Each number is 500 + 50 x the weight over its row's rms, rounded and kept within 0 to 999. Layers, rows and columns count from 0. Numbers have three digits each. The size before them is the row's rms in percent of the matrix's.

# layer 12 attention output (transposed), 192x192, rms 0.645, rows 9-18,41-50,73-82,105-114,136-146,168-178, columns 0-191
082:468540535496458369476485501438484516534463553471469469480535513507494552493477552542424466576557462475547504580354601442501422492465511489473433551478562466442463588474456485427454414568533487433436390496460492513546448529393552543496500453479462406529591497473589446537528493458486490476578500520500612468507531503482587479467547560479485506558442525558466474564517583538516552431396489467499555505491420551535554434425506519475482519483528460441536510512458529500446506462548404540604513448467541393504561498498411451528524496492451585500503530578572587615538449498519568517
093:491568541401475485456600450474453497502468499535522486431528520482411547425480451454473498597553468491511468516543554535474533487467462420452413471505545508466405454505476475444540482481387489445481441433439513429528533484470466412380391518511512479456507475498541512484526456503399456529531493479444498437429518552412502472481504523527499515554483619398505527543504435571468536456471462526482565489490571407465583506462503480572561566553486447540584560484433446440544492432600478532507554422562509530536424517509429488580456487506441538463570564492632382522494486463537444415
081:534485397558458498439413514425521530490442454531450473454442490464491579472528585455454466523536515531479613465525512488454478530475546518507530559493508520523487552494487535543566544526513416378560583518482497530519468413486537599456551575430505494472471504584423577530515482468527377434563433477451555486552545478608480511536462581411445514464475469511528514590513526462557566458475515489552487532582465547533458485422571526539537591511465472483515478527593524547488372566560518506514532473480413553587460436539502607499492521558475527547429439599491514501524523628593473459
081:499521470484502433532546561478500533496583485379481494537561482458517463527467492578566530537479516586530397482493535404481491513513496481491483443609555484543452525482491535439465443562547429497477515601548472565637547491500529519491506454458548464570429452481448502474450557537501578484479503453483462613517487493432510431517492494532532480517513583473556436418529599513525514526446464573500441592486529419522514436510491391465459506425519495457532392495492441588509573475406518447628612564413527548533532580502425501495521466496583437582510540481561477504488496520514543371
089:470558524539502600532513534616441414462499579424575456496465422568471481473495640537523466456462460521567570568517465504471472497486509452521466442481483515503545479496476440374566559506544545454487494611544482471497552543473514436537520464467397491517490580593538472449419509456405538479506475548522474521540409458466507421510475543451464543469516426445547547483441535443463585460465465465505515489526446492483508529409478480561585539465472568560494524488548501444543421463508493516603556465565557515511423511487553490570494536573516635517585539487452608445540409471602526468
079:492445422565467452506492478413468567449517537479472483550478450523530458459477485455456467550563433554476360489417527432570546496507473476509598472511519471585470574508510418428428472570446482510481492509492505520482431546457543405435512514577468467402506556480557411531433507481389586525485527541413512536593497430410485436529522441510550477453554501498478459489464504528525479522517488453488518425503518478415488540471417438579485519417456525499538564464462539464527568468518466421421409576453456485510488519549509448461583451480455517494552460547477529557583427414641622487
086:485526457550493455539579551567535414496510489530562467488527507486588520414518415440448572553567533513488603584458439565575531532530501542503445470575432540448503493441441451511575455496496450441494457479570528472548445535506498506491470512481476430459583476526635579499493486521573543451466459471459445566516465564511526465569432587558525486407502437550472503465479475436438488489446485426399584493507461499446495482464545565527601483509457482414498570520440443459557518545498539607610427534547541482534473519589509466483536500537572524506419401509518383492517565550569413495
084:471441494511546468544564524523525573489541583435435429535542452441510462533564500553504421485521618497610481424491470504517543474429464468459537584559533541493552434516422432461556540543508446526606465429509571589487494542496481506478525526504447475524464466532481468478443488547561498562550517466447509435513444530449539492595582469454546507583477427464441523538565501591449465462492581456488415494464509495529449548525441408577567546480488533537488531517520501448464594498595531512455449341508463471511495496525474443508535592590585564634446520572486548472489455524421481579
072:486567455418533481395497404434499517542470524510551521559520406488488506551523558482466441549530490500469529484430521464429550436427498480507507384503460475492417532526530493503457492456427483541450444442400470553477443514503507505445445522590477433431466555485537464602511494545516547521560434475512494497524488422460516402433467482532488426558434481465451477442514472473431464463536544506462595578546481527415522484383502472466590506500476531511599543526468533505451556522383489466475538482475559489519470638549519477417532409452495513482397544526601393480544517567442380430
081:544455520455487479447464396548422630500512406571510575624372501454556467593530541469592539500450481477404484541600521446482490500536457526602474479505502535570523530458515463466472585500458532497438466457397443519438508544433468503486467496494444493512444537443536508524526477573490553474435500484488497454466510512497536501512513390421483435504457456500474436475461456587466467586608476477492448505619505501513514467423498594474410531465535568497476469409536527534491564503484379433514558487497469527565570473496480438475598517425595508561479481532461441482503543546457578511
093:502531602497512433522553527506511481529502514456486473526526485576555606516469604523484444511459495443527410579444468456519447532452488459527351592545498423427360576470449497448520444588535453446487509483439449506583406545496512423467538469465551548523570508507605413569439508450519514511557516537546522411473489493526589488515500493489502476513411513449516495548421550530491465513434520585446530517451434586462444438443561464461489570534505538488557449488423557480432455420484394554574470492517446418462457486490474442535518449518584543541523435543541520571419495457523494543
088:525532480405480431438544553506473623567531431592532513454495489464486474489525481515457558581513530528494466557561662510457546522508454482571425440501495449489484431474542524500571537460470517519526469487509444616469602543482554460408442562584496572492601492602523512477462502570356465459439527472507492370468527501485497481493534478519598526543489525372510480510480520516456583557521421511526450468514507466519582445461557571565503530588505431525568481454391404520514530520592489499507495492526526589464452454482487539530511445528444449496500542468622511471492478499534473487
088:480476451510508522391459515445400604428517518446520410447415520502540516488549457480455564471471514436524502458577501451475458545494512538547574529512526492538423490579421473537495523489493448503512475503565434576488475482453456546524480518471412544532492502571454519630516504530512467486496395442470548445581579497499481482522488625423410557479482499536586408550541508392599587482480487459534521577582492500470407481530589418553545557523458565495491485572507533531550484436563521584542489458517458583565461497567477438442504481506480448542372483605519515430496502568536461512
085:514585434408462509569513555432475529528576535425499424422550435495512516563534535500574451533489477568487433446511566386526480485442480484497475420556523588531500422443476501512557504518566464508516424459569429517585465471464509513440471412438504387483480544501477571517447477542506540489536540467481476506450480513468453490462533461517486472489529551529505437528518521521512506491471514526558631572461586386396467476555502367530513403454597556458512472481427467476584497515403539477582602546405453543512479491560468460455471470501576464562437452538535495467473459529511617437
091:532479531497478473547449492620511502473404516390428562457480488522480505453486563496597508549442485527562520571469434472415522492474502447407480434459435488423498412531579474390456554492646518482499492595584437511531604555436532464570477524493457490530499535577501476547445478496470470572556467562596495521560487391459528530500490517469448442453542481455542541477373531372484465438473486457527502552575448496507500571434414463467537517472494550458496491483558490500489465496501421511541491401527580496462554387537520506489464540519566554459534578462513564534542477488559570452
089:536495515492537423514520463428453555487563460499476456508416490506494543468523439471483431559557489492426466455430514424488636491573536529502552489458492507607429546528436417459489559543497455491508536404457586490527470570492529532481485524542536518489530520511517493495455502376447497485502490504474579611475453455392499427548523404528503472499547587496538413502434536520495442482474486469429498386499585489444525567446470493559448574436523578449463552479476507514559479499645473504431451494412500476467537575484554367487563441521502581451501445461465569569477517463608590479
093:453485499558368478585528564507518451554522463425494526545523482479554516420472471496578520527500575505567490577482511516571506470492489512482473459539496472556533480398399531532495531426466461445448492488476473526498501497526477457479436472475477500550568510439556622524546448542495574404463479578413481589588474456490487431502342501513521519425582431577498598469566522499407560516487518490512420467503447530452505520490560566504523378519454447450418451503403470451489528510495526560509470464539433517489573564681524497534528541454519599530457429490466470449499475431484491458
092:549515428565555500459544563408493555533532524467400410528478471453527478470522475489544509480463597520614483486517439441380537498492494438531567605566510524519494535565400533400626515496504469512505434448547546548486526519550486524498543580493460482453485453477547452472431520603495579586440513447472583443521460524477544509498542494563567485611561450571477573502591450573521472471571486449492488487437485495479468543485475376506509514539534455457546536543513471483423572544576604512510527408397523471530482555547473476485507610491517469507542538529498514451491423598424475484
094:397479458461487503424552549514530514520482575554553529440532436534512514544445494481421503521592546515536538439397543452461535428440540522507486496481507491531436550521565524550513428475484498580490511405548516527585558567550572439488478510571510496474456558489534461559401453481515506538458385500508423474550465451450515507424456511435497425503407536534492591499442534470479496469522607555458476477433421499497449488420499467406542650548519528498514514502531557440476502559368555484429495456430553457489462577529462581466528399545418461551549510537485387431491498588467524537
086:522405495505491465507489422570488529479430458515563564569437546505424572520590636512591570530435506566488507628537521400529506546554556517544416521468553468504559484513535421457495550434498487470544420472454552539420477587529458490502454455534512480439492568434554569577485469513474542558455417555459471423454475497509529507554537439435432464436489490496529457527484448516482421568534449454469568498571541454534465401554492533453437565439499499483477474370577523489500595460489464514559526510439469574478494453501441439485577588412545422557488501487501385523499521504509484501
111:459598511537571492483542535470563535519522482510471468514468511542590545480553587611446411518437467420485446523520490431498500551489496477460470537504517416454476500524490490486569551525439493452485525563484498494566476460542550538558452471435536542530545547467611473579395487503529511451527480577544606495422481443465479521582440552551520459561473400454555569546484502532515445397450495549417470543469407557509484377451512554443455590518439401465503424520429520448454489421413482478639487523472519534444468538473517419505541468537467549544407485520467503521569511394491420488
100:450482526421518461487491582530420553503508395570620517492545472501501524462502503494448537529533558529497450560509520460465473544481462464432379428442451503479477462482522481534573531476537569525509462421424433583462532510497459461400404560538443536542556523567497484563471523544416443486483500418530555398455535518487565493475560509501538506506511561372608403557479453523404549541482558393574514483504566504523506439502582459522504470588545474487521507501357461531511497543542527495474494433497457577433543511548493557491467440440462414534492567484611484558441440530519443441
108:451488475512506550392521484429385503461532466486512462420459496453447456447467462464453514493477466481497511453498480463457461547473495548566544491486496517441417452544444468530484490482505450496598419506516489576441428529463480604546403511439465501543456528529427541583481466509519581580541443448483455475440510455551427527462529533442411504463490541508649535536444490422498554444509488466552468600596478578474413488545565431559473529558465559492426440486541547444489505460503501554448456423499524543520482479562434425408583441449454471552382492611527535458561510567605526531
110:536527440419466469525538476468477548549532553436449458387559421518528448507412568538607540497543457572508464505533509435563471512496457456516508425507525532543535432460511497474566468478522490550497467519541447447497556468531503615472410501380528448458472501485496503539397483548484510557509511469492485523492523413415434479493518511462544529491499561494413489474552565523590449400487526482561493543574496438444493494593447415531516458437512531536465448449445407495585395510421510399556515577460522500510542517584433391507499442464479445492449458499565488460379392519566572428
105:493524535495498554553477504594538508453454515399429547488475438591533604461545538458551527537511566522519559589421439428475465448503542434419486505451450513456486415482579515458476551483496517507491459555598506520505642552506597509511494611472442533626526507480513581468486497498486502501476542475544492478548571404408492516513574545508507498419502475548523504459453500400541454478429492438519633593484523490517545569432446481402532490549453581496579425473509513493406442530497461458568500461483584508534483456537537513504374488468591557451567484463467508490577465507498550492
108:461505471493572447558497552433504552472510541528482512507424515538488536535493475524440494533575527564480465463411505431555544483499560476485522458530487460518400508525470458484532528443478479542556517491470601585519470526544524483431478543471585552493466531456544529526517464374480529557522563532417498514597511519425454505592521375439561516575573605467616476400549579486497393506528540443459535418504564527356489501457478577513538619509558568522496520503561516498550415484589502565496487502463481474460566449441500426584512430520527504448432450444478511470453551464504621470
110:476446429533369482569541503386559408494540469484488487527478515512547492469507464513583533485548565516609493545551475465502533476531547514530503510516453509453493463488417443605438579507462495423497520479435485431452494453527479486528444437486460595518521500533505579528559429541491604459508510580508489514510476520485527458498322529490546494382550409414485593499490522505445579431535390496446413439533474492464484475436523522521556379481407500486570468467481476551552436502536504504580453478494422530477556489629484410534543470478431539444493466508522543452441485472501466421
101:484526392545507440516526539416446543532481458459442417556525522497575411514419502459576504429542533565559507424494466451465569550487504488506508546531559555505504530568468474499521609416560490551481499467514581466515540514508509526573503528500442495473503485553586385495429488558534607527465486439475556425478443502434579480545526452447553524573484483433446530502494520597541535524574494399595359517503488527467503561517525398482455481514488393587508475537447511484459588540560591474573531446460512477538546560513486511469457615467592415501575531522472543478534411551484458492
109:425475498435505474437444539484576528550514604566526515495502446610505507459545452572506464558517598592557545479481516521458541392419612526567405499473525574470421466525539563476516468485498497570416543511543526540596546506510556455451486553530475517521471453452534465491475465395605535540419393536540455466560433499436476534419431461481451503500417549541506553440434566531516513481533548593454557509462501539473562467400487461425491583536479439469447531485515571502448499521464558459476469466458563427578558554556428583443544464539454523538543504534444421449519545497497460502
111:532402446580525487512459433565536536480448472472549517575467509444455586579537509556524613509511387518442532617534534371470571545463565508498498565499507471579583515491492450465470535458555496447426440444500563487468572524530513470504444443595450545421488558442565604529528482535476532536500393492401399467450477468441500527543507508485440471424504505431473487484461459486528459551522490464554449488608501469509525417456442513405494618427529459526471516501532510525462515512442510488582552460524459566520418452509454440545562543445541526520469357513443503492483502582508511484
096:553501490527494529438427444522409523517424431552540426560478446510484478435528506506470409558538464586459593519556564603474535493528605499519540486539464449519543428489503500527474482476444586540479475547474564481471599465511577499468505565469440404506464515546478490509507498558584472519496424525514465499484455478431595485555470515477483451578564515512534526465448498518455458504546528472384553493473495539513550546484607420423395451476556487525437563592523478407531524436507592579525570422478369526528446474533517548462477411395471433519475532434484550466473411595539474548
087:624577541488587507574561516553512539462558542528467549491496542502517540552475497494475416495495509499492495465478502452536492452488480614460567548502530456576583599470483477536437463456509466491430592566464600578375548457493590514551515515521482484517451414502380442508555425548534607464538526425503368546453486494499440482625508483496412464484520461426601537515514525417556514527522524530454532494535454563468526420480475458530530543547471474442479385514538497491584480514475427561438411539549478450473553497496496556431535504507525587546534572529434463478459590538500497497
086:529525519527494433528482504584660555520449511501568522551592490424515576428540585521544542550486376506523410515516518495582510406545476431436446524479440484482499579471538588406454464511459534533522520447505488511479431577520440521539354501544515451453501474535545497390474505495511550454497565474494596533548453483476456615487437479555571505441494496486392464512511467534448466470571589549465467487497475471581563599496490539464530509494437527508561549493520501423479460458439442492588506532494469403527433495486538516557529488449471404483529526434420466471460567514486497388
094:454517449506458480517475534481478457492476529540505478521403491500531388569515481492555434463481445429489519494511456632459487513510482455477541624461531420426526503561535457442511532427540389520442474438431478477556519512431521431480545544466438469571496502546474519520503583423505533443387527459494570487467381517513533554523522520473477509475474444537519454501545424512502590423498472497529488474506577496411577413484543598518440473415422508534595517419517578624449528550521402477471524471526569470495504472449526568517378424519484494498462517590479495503514590453477363498
088:500557420447494482532564435455532491439540520555472398462534557500494568610459442531466500455544473379508514440619538526560553492494480441510516506533443588525485523427465427644503542406457475516465587506497448442515543473492510523534569545456564488539518598419532428532548512495521527540499555584417483496487534490438566474461416452494512533507476552534566500454517514573521473503594512463519462425391550516454457498493639508516494469452468511532504535432520497525562594571549483465490487518531558464532574532547451475473535507520504432544473425512666507552495551428394518525
088:467540522469536539495591545571555516542523490495467557492557465489479468290434577522495549484445401504434537419569534514537485524500522535497524438451507387478507498528464527455444494469458569427543502482475364489515494408519443511623538461488476483507444513519498532499526574463572546440532442502557451508484522465575420537508488527572372516533572549512488526582421518511493540514494551542483505476468558559642506446558464453537532503487542461439473544485515521460394474507468507525487392493550486604604545518480542543502536577433468511567588438532508424531523449525489435512
087:481513469513576537449549555549525443435466595475448494481441489489382544518446579501460481533462491435486512498503515467461539534588535564471507436483586445517524570530497541555480474437425583388516500542552508588507507503612510465491513535568453493491488498571466447501581586529537486579565538426517474530545606475576509529524550513403518526524460535492338535566494438436550452557591465507417624562489451536583534550524442548513434474477467495422463539589474477546374560437481468556569509526489543441556501451479455513515451507464567444524457494509535527537501530423517474556
092:550457511546540524468456399517500418527437524438516483483493479471400501307396500535499509517474515530504483555512555520465499514511499517559526432585485494509510471491490469510486423427452658427522491551491531400593530457493535531431532568450515495541460490511519529459524476449492438539557536510461446495460594488488473503548555557519400450611536513578504570581422563421518475549593519576454600530416461574646525506497509432555474538545432499489487495559536496496472562458422520525462553554508515486472459455504448575477543422421539453505444413507501505553457525459543509513
093:591507520582486540437532433501506501423451544500495456520503529466468541493527500526535432493536493487504497467512539603540479515489450487466473507499524425475511538397368579441475514446512538436557515463483432476499536412474530496523561446354500460491489465560433541412485535482415484435501547496541540576471550432457567514528486507524562527435463524510540498588574561553480458458569482437425626551541622499467536603593549437491469405491386516527536516491508453557534507439550437484546598517489418467478554505482518492494561508518558514493594501379493578409512515533513573577
076:510461427521526541547508536596446511521540556516451460460553430434529503499486466484511555529480602486586501530529490540507488529433472523429493507443574427484396413423502526592561460471501519377530475581561416557540484439514502517564531517538576501488571461566426456502510517538591501478479564575570555510523454488449548404508439543550519547516524510553537548550552464507418508427458448503448508564557515578484497486428538493512545456583567559510513437451443521410422548380532543581456478435507529489471502521446572569498492452461435504403545560375472507500529455579397480535
129:411441536564441594496509522467458478435463448535453461526519544537471400424515524546571493464498499567470496476520504448521485493400613555578440499541467454546506588542402513484463475437504474524498547514525522498534476512574508458505543591419514545533483430536470463629483487601511468471483567472471528408516486518454523420483441427644529465408452517494499549467502598536484463488593571503502475542580455474557497530512433458593404550415514553550535481489475481564489430548558514476532560542468488536498452513479547570476379467483510556459518557561454394520518565432575425508
129:435552566535469377492505483446515486510476560480448460489483509519513596559483567555393448485448481458502475547360531379498415458483463488470398531498505436444468579549438482482483425513484516411524460487451445490526460604423496514439517446436544477548601445451546445546458545444499491444536511551572579426477539465448591492568450595530469487563449519540451539568507542530486501437448445504440515492507426523517499439436527460512524558531499439516479430515411496478443470433507435560604470462541582381470457479494486424523535489551530560540513486572539591578480442485474492528
122:491559551395467516467533546539454522511474469563542546452538480480473523417504481505464500613530464507460443512530537527482469517482470517427408387513470510455470465461468509482508497437420511515525470454475485472523544530480412409415425542555452481460504537460569523550497501527377404492495483503453554377505612573459507475444617574573562551528508565442497490545545445587493566480521483486520495519487558439532585467411501558527557578530451437526589512471372528522584574518596489510542567444531505593476444475519487486540484498510454485519540565461580403513466449513592417435
117:454473434466447494420508545428408548471498433471536467370442502530536528477530513399460509484463507523548575488473498495447408573466525490533486514439513514462490536526452532590508499446536417481534539466452469580558431436504553609545508585402497539492542527532459559585522528452588425428546421527487534454605519528565478497492490548420444505431517464504535483574497472462570567496495528494570573499600491508445426501498556488508515534517520538511425511491580548508512435494546547506482432432478426566547521458531484494456530500549513534548392409650479527495527487595628538580
126:506503485494489459521507499431520585502591520404504467427592479439530468520448536566559504513476489561521441464466543418490465520494541438518485425585496493556493475434489488499481450565510520551529458534538382461560561463515568571460434448471495447542407513504488487522445522570550562512502517491502428592436466489379475418493487479515513459541561585490529426481483629533518500456511543550516454554533512402505465505540506347488472538449540471477484451444417493551493487486375545531597551595451506497484537538533451441439511507486558421520504469502610513506451454542558620363
131:526532579541466582559459515586487470503466557443496526485436453588488524453461587522550463521444454580562573643482463426452519521504515482486519436473425466518547438498514473366479566530580533480515435593568490426530593564469556386537487514514411478538518513583451563517401503469441424523517507509559484491554459472501471441515505533483495460456556412511490487481448501385448565459461510461487492565514508464511480539412500449487571540481477604513494525494478538484535477511484471522624548460550564526524463442509543531527423542546585632488535550531454589493587445538540571516
128:516461486556485442575440469472480515472501498478559473532384475554463507518522536516440522503563465495451416510400494450532570431549497479496620453484474444543415472529517459447490553536459473553497588514498495585525454565431505476412490535567454486454582540438532482510432553402477544619511533481335602560546526474412446471522449401460522465501555531506497497472535520504458422465488467372473575467539485478367519487446418467556439548466538548475485531487477488469539504426579528538468438539453455504476496516546530436495577426568440519490497507525477511543477486448567640457
131:522466492569448444524569521513509453525510497560592527457501532409606465444523440474528590569541565515525523595549470494531538530530494512503421457597456549540504450448435408538546490517485475431439437406483526431520445517464535455482381473484430476471475500524615601509518438523535570401389460453526489593502442536453568451558415565565482501381539440466506542525485559508408542436444486446426566521516490464408489494439579518511536460480433497458539529503447427441547459525455563507566515549499480518563539520589514478487566449533488535507499404534442439468498508468500453437
133:505465462520558470510538503443513580506484559454431434567556402441588457568535482509572432469501571525593545457487476496453546453477491438517478630584523523512539487575430466470563536538515409527576405446526533574492518541497503521566487518543413459491447469510458404417470474525572499584470530483480508451465441519481552462537536419510533504565525491490470542502553488590480522484521537428463393511489535426469461557475473393509519538512518499533490540475548476376476577512583571492528475377494550487539516492577469434539529637570578536553511562487491478463525434569403471574
129:435502458417482453433472491458497505577543583506496553480496432551489560484502505500537489580507461522518505506473530455454523408450566475548523387504465469500419555565562510573460516472480461502451468448463507444523461532554498482469443525596466475430447602535520455629493543532564549530493388512509436459542470484443499463431455433436506477520416473530495473432464461476484532431453552574440465545452463532467486515382467483455576568535492486539531465485452551485505549535344568476499545453462650439534492578579424523474546451491493499512438515540517379454461505582525394413
124:533474536465514441498499356538465517430412472543536563564414521494503557539567542481554536500452479591423554576512517423513482532492470492636504517447513547554538520461557464498501574513511518457388459505405524482448501599516485482458494513542484516467449486414573562481448455563439579581488403488447499393529513517468505495565478436489494472449443501509448475470454493561569412594594512414491443532572529445567541442465472552437447640444486506520477471456537501530478598530444456417504559479544484563526475491548474463489564535485595496526517373514489437485481533456479530538
093:545534467542494487453453592547537561647537533464522532533550414521559576524552553501389569477518507436526534603513529543461466496531511482475583550485516590462474497477533499442485534642419430449393457415481480585477493425457516535521429466513571494497530573476585512431462539434508496480563455487504540551474528495536497497479525570421549522631459430468546435562468474471492498514413441537509487411495521476485451488551559502483597565596451497526489484495553478474402574468574454466463546500468471459507550417467478442571528469479471417508431505542450547499521479631540490507
086:425496442565545541551442598525398592494559421502496518444555541527550355487461440492524554507491626581585525513497499556498524492517530493510519513473535515555478407553585507522567545457463551542468534479527528593464569439575496463582464462499526554492518475553564511532527446561497527554462538517424438568541458520523402522521555494519541532404476531498576425444492497451543503596496491493591533505407486490490517507492555548480446425422472478490456484496530462345548538575428522487477475522445467524508447504523491507596468468474407513531563450482510440420607485532529409418
090:476389508529544546493422590491479478524578521471535558612433484521572480597427565533548491435439544472545526474551484546479519541502470490554494534454572526555470591487485460535473436548538511509514559476557492488535548486511540520588518496447537481455499506541531354469496503536587546450517585491521491549509422427453535476546528473406530454394405432524577519519427543497492431554456516426487500532418415543537427486495485406486456420499541494516458509525566564525496475493419518584500387498503433594439583493423449471467496544455462422420486457501451613580533442464499518544
098:513521526532550522561502463529537460459552494540505475582563453554465387469379443421499485510476491425515441579475443551498514443450502421453452544519557440502392583452502446500500471566520458535472463480514541459447469510549453446506484407567478550592431558348501473469490492520441592593435528469567484593458497406487492562472523497501436490575448574538484545549510503511464436472508480574525483500489481456479520483552481502503600523378485473519511434465455427421543514564470552486513518489519592427523495501521534548559487516462497472562636530437415510401553541410444561453
094:449483516522461563433513481469525459484439446538544480518482505560527522505500480456441493523567415394459552506560518589553498515531508564586521494499400524377495489523491464468530565435484460524473567391458577396532418462498447495496532525510454472509568530433477467459490550442439422489491413534501608506444559476561484562474499512522461491465354472389456547547543421516577446483544553441491542487387437563468571552462468603553519526469491544521410465481477473400505454518575459428501448429479513501482468419521517463485436484554411494463477593429425483561533494500464463579
096:533463511458499384398438516419476486520437406503490533469579508493515525458545440479529557487523453476442378363521515513576529428551465541556566544529470512501520469442509514514441426431400491498512518432472497518369473537532551553477459507543483517387513472462500469471534533552521493452481508532452503542465628515448565574528508476558442428565407620508396470470457472509499415538511463520497494450498505539496461490540468545461426459530497476529466543461486491563508408516560531419518511463507512434515573547487433565458506503483528396448511488501479418583320511491422478513
093:494565555478424554470558540540498554550464469598530551486587532513518494520540489558440597476530500477463561483540538513445514608454471482441398512545443582440649575476437519508533523538557484506465479478534485423479446439513552557513517457451480553522437521498555611547536466612543437494439540518649401464431554530530562462490457460535508532566497488581478635561468541514519492464577551516505419533452548473530446538540589535468550527454485557587521514495510483515476466527477484460572592432482525462448498448496502483439386586546470422541470491485491495509506535549407462524
087:506447510450483582468487432501529596536507491464523511458479523510472587483526591507506508495521453473448473455486542442500451417556495534436522541478445472532556545559554497480431494478489531507550484594476538620480567494482494523506582544478542510517516545460449418504493498500471429531486572549500522442519506512513446444483644470501575550511511501442393398478564520473510436460608500562555331436460484465513514514548488463410432516528563520609452522418525620583469481500455421514528468414482480513434447528455442498519378536419475464531421534453595524503424492518541507615
094:624558582420556538491420522488434512421484497575503483489465591589428516482426548513454565574514469524498534475499472463546485548576505587471550433424501537492499504450493538480494568474537483540456640437522455460580477414490445504432493440516508590476460555500626512507477513461414557465501474474481489463517619451496578566488465545486488472524470487483492520429481526485559439507485356516588593528460468508483527505447487511465402530441407480459477540588505449580636500543509460530540580566467479516512544497488556537461454458386509408474551476468541497473526568527522494488
091:531454612549493549457520471505501484425471460532468445425539519431468515467525449491546509423576531462505581491484405504468450525535498558483508583522458543517572489449474560559551467542495542570514496569557471469489529478493508523533518518527558471551491497588502534458510367616462439422433579522554541553503568545464449455437551556470435469451458555517519517515471468426589452544606456429560452442496489486479481481602598544477431518447461534550509555537518528564552416526475474405516545573564374460501491590511559493554538525505537485603581468440530606464506466489564604533
103:392461542485489475518584632543565531416480530502370409390580475482473496463495460587509573560493488529583409482492535543577523562532571535461507545518491504538484501527465491535524436465471517529502551509591411518450516423543523473468563414507563538479525434581501487472512558459433573463554512420525458544553517431440444463544474523484492502459548533442549562481594394441429459443479483527510562455480544477483540425498575461417469425539537496457465586522518474468502498519477543515516503571483534437512401528509390494599462554485459482506407431454525505438489503447480382501
# layer 12 attention value, 32x192, rms 0.323, rows 9-19, columns 0-191
102:587382514451416518512461458534584394484428411528503529510480490462437544493563596457502500480478494553515426438542542520480545519454482509460552619502509577529515542580388594443551414495476427545561435574550518497492530472451428521481596435503454591489479464527540372444599496501453529515473502476480536474531512431502521490492568492501440550440520549552430490511569524494536519571553538525469457521550507513429568556460373482490481511555413588453525473494483560451406459568560447499407491505503484568469556544453450480550526469507564450449569530520521487567423513523571541511
100:453477513518446517542624515552518540502502551409493488533397541487426416475525455506527493550496522575510529574462465515493555484433537419572498542539598404504546462536450504432512443498446507555487560547562502516474514544421520523427573495553529557434569549539449537455531471593560480508495584598459498509490474509557552493443462522556482469527524516507602395459456571399550563445502494543447522482613522429468469512509429451559483423553543623427546544545503471503518534487531486502500511626499611499519497502455488488559562429497506539516502437615518507461563556619480473427
098:498405475466530492563419522533518496547501547492564510525584423466453598482550577472533439487593455488447593494500384412449545488539450513397477454553567498460472510479553538428478561549510549508422502509545440537491527505503511466482547499419513459437460494505400516562385513504370490501530507538527612533467564591520481496498457596489534422429548462459522510500537423560564454594508514492477458499461496526512526455521496554441460481474452501498592451480474575415618528443521576502389491553466516501518522542422532490623447557522480440498532501583595466465464428544488499496
101:500537509470481498530539500470513539411501484556548489613564562505471482522557410537489523461471519542565511512479485447495487495568441472471508524449457478465472519480542453562495513543434446455549465509500502520491531522494463405500445478587484513550467476577434433455516419397605430604534565543536445496623518581552494551547530629493490415451490499500556515504444480540499522519471485498392456493487525498494420546494561486384504532498469560441554430527388480534381619462471610521374564512443439523476472425435485488506540474508522575494628440439451572465527542506527455472
102:370441528460583516455519434476471514515559559540555450550468485450513424553436487472497583475530579432455564531489529517446399533476543462509481534428502611423550573526452633489511515476513467469554569524510534458468443521400544546476446438447566495416442492529507402609541422443475511460518520440491585425474494443567574487445435513494406583490541531477578499539435508557505493528513470502481446508484442553490507492516503545495478537474625499483458528503437486537454553480487491495414536501463455500434601528506551443549583469478475466482505484381390369447530495479525492501
097:515529462508535541432550508480474517520487565477393478558548471480533527473658469475502510550538478537643501545507550473525464451539484514516382520551502543465583492547547518516507492615472462518472577451456570484417487554590469532490492455521442431532462429476533439454590540542487505505505459468415552544547399447496518513466545576596468395548526489516473386515502470494597502558454575576470524554519421512577566459510564510500477507492486583491567494418464557564572573581469527508463480480574540462566564531573402517476544504502473502437485606460499518541510576500563506582
097:474559519476505476398537507588413540467514589574492529537560425453523491505605503529535499477438568517493465497487508516487576547455538455564524478509522418483585547453532576429546530490476406539502436560477549448625549581477506534495504592518572448498531465452472493454508505512477466584577450518345583503485509534543454481561446542438504551498538498556512552482526404522510489499551430514560517519494539449516501543499582512482536497546525504494504514505550419458419481463602513471441407506530528428499490506413521521575528529556572511521471445450517482683586626503585535473
101:559462517477466557485485458482537474539561515410475620515544414519447470570423526480378507515401475492506505537484531452498465510450346542487501449518520505460515544485496513501501507475492449412525498473528553531457504458476528497423522489439503460439546487550553502528621469462552440505528416541490498483484434508486452400431529555504453440392421516559451451537417474498412553448533470478510533469394526566627415459513508528508507415438550529493516580504474506446519495512504446572426533527459436554546416518512401503492459486694548532541440549520490502473514532537492597433
099:541549488499473448575546498580469443521509482448447457479404470474441454574439496526478516512481504514477491489590508423553530465534468412430507553592426509501532571580558527422576535525552479486546514450524515517465442570459558364509472562495442421604581546533452496419495534512553534568595505522461501473512474423469543472570492558448560464451549497482486569523492488504535451543528502545510519550563433427515513440508425454497464561469466555613553585510566496360405516586417536565426541525432503520420515506553534551383495490543480436424499484575479446529454522466522488546
098:524530489472445514413485476586454513532548403495419465618540523626546411472457593481513357511542518455522507465440461487530451554572415437520499504607516451508601541509509511528568480499481536592596560493541480486479475493447459484545425596474484475445466475505483495493507525476551470452488458486502536515454487491496476442590520479456562564456505505431521503508553473474473556566485489513412562475528536544494466505578554526520501477616406483475429502429422474528497459490493521540506497636502454482497561536632474486478505420444474599460528622542550395523590519503439469516
103:540554590457543484489480497563438505492528557467541493456460584428421577493508495484557442481550470561522486484595518502533478539405489475578469422570552513511528442521545551542492572404454387585464511465560512579475547490453503455524541444455529475498487505543474415517469521393456540469535470416581461539502485612433615558546525454529494462472490573550451507380613606504601479470509522516445465540493535532562432529499513518534561440409510406541483546439495482583445468480462573497575445535528549505489533487625524612518554508528499466442534462496490498446464538518561463508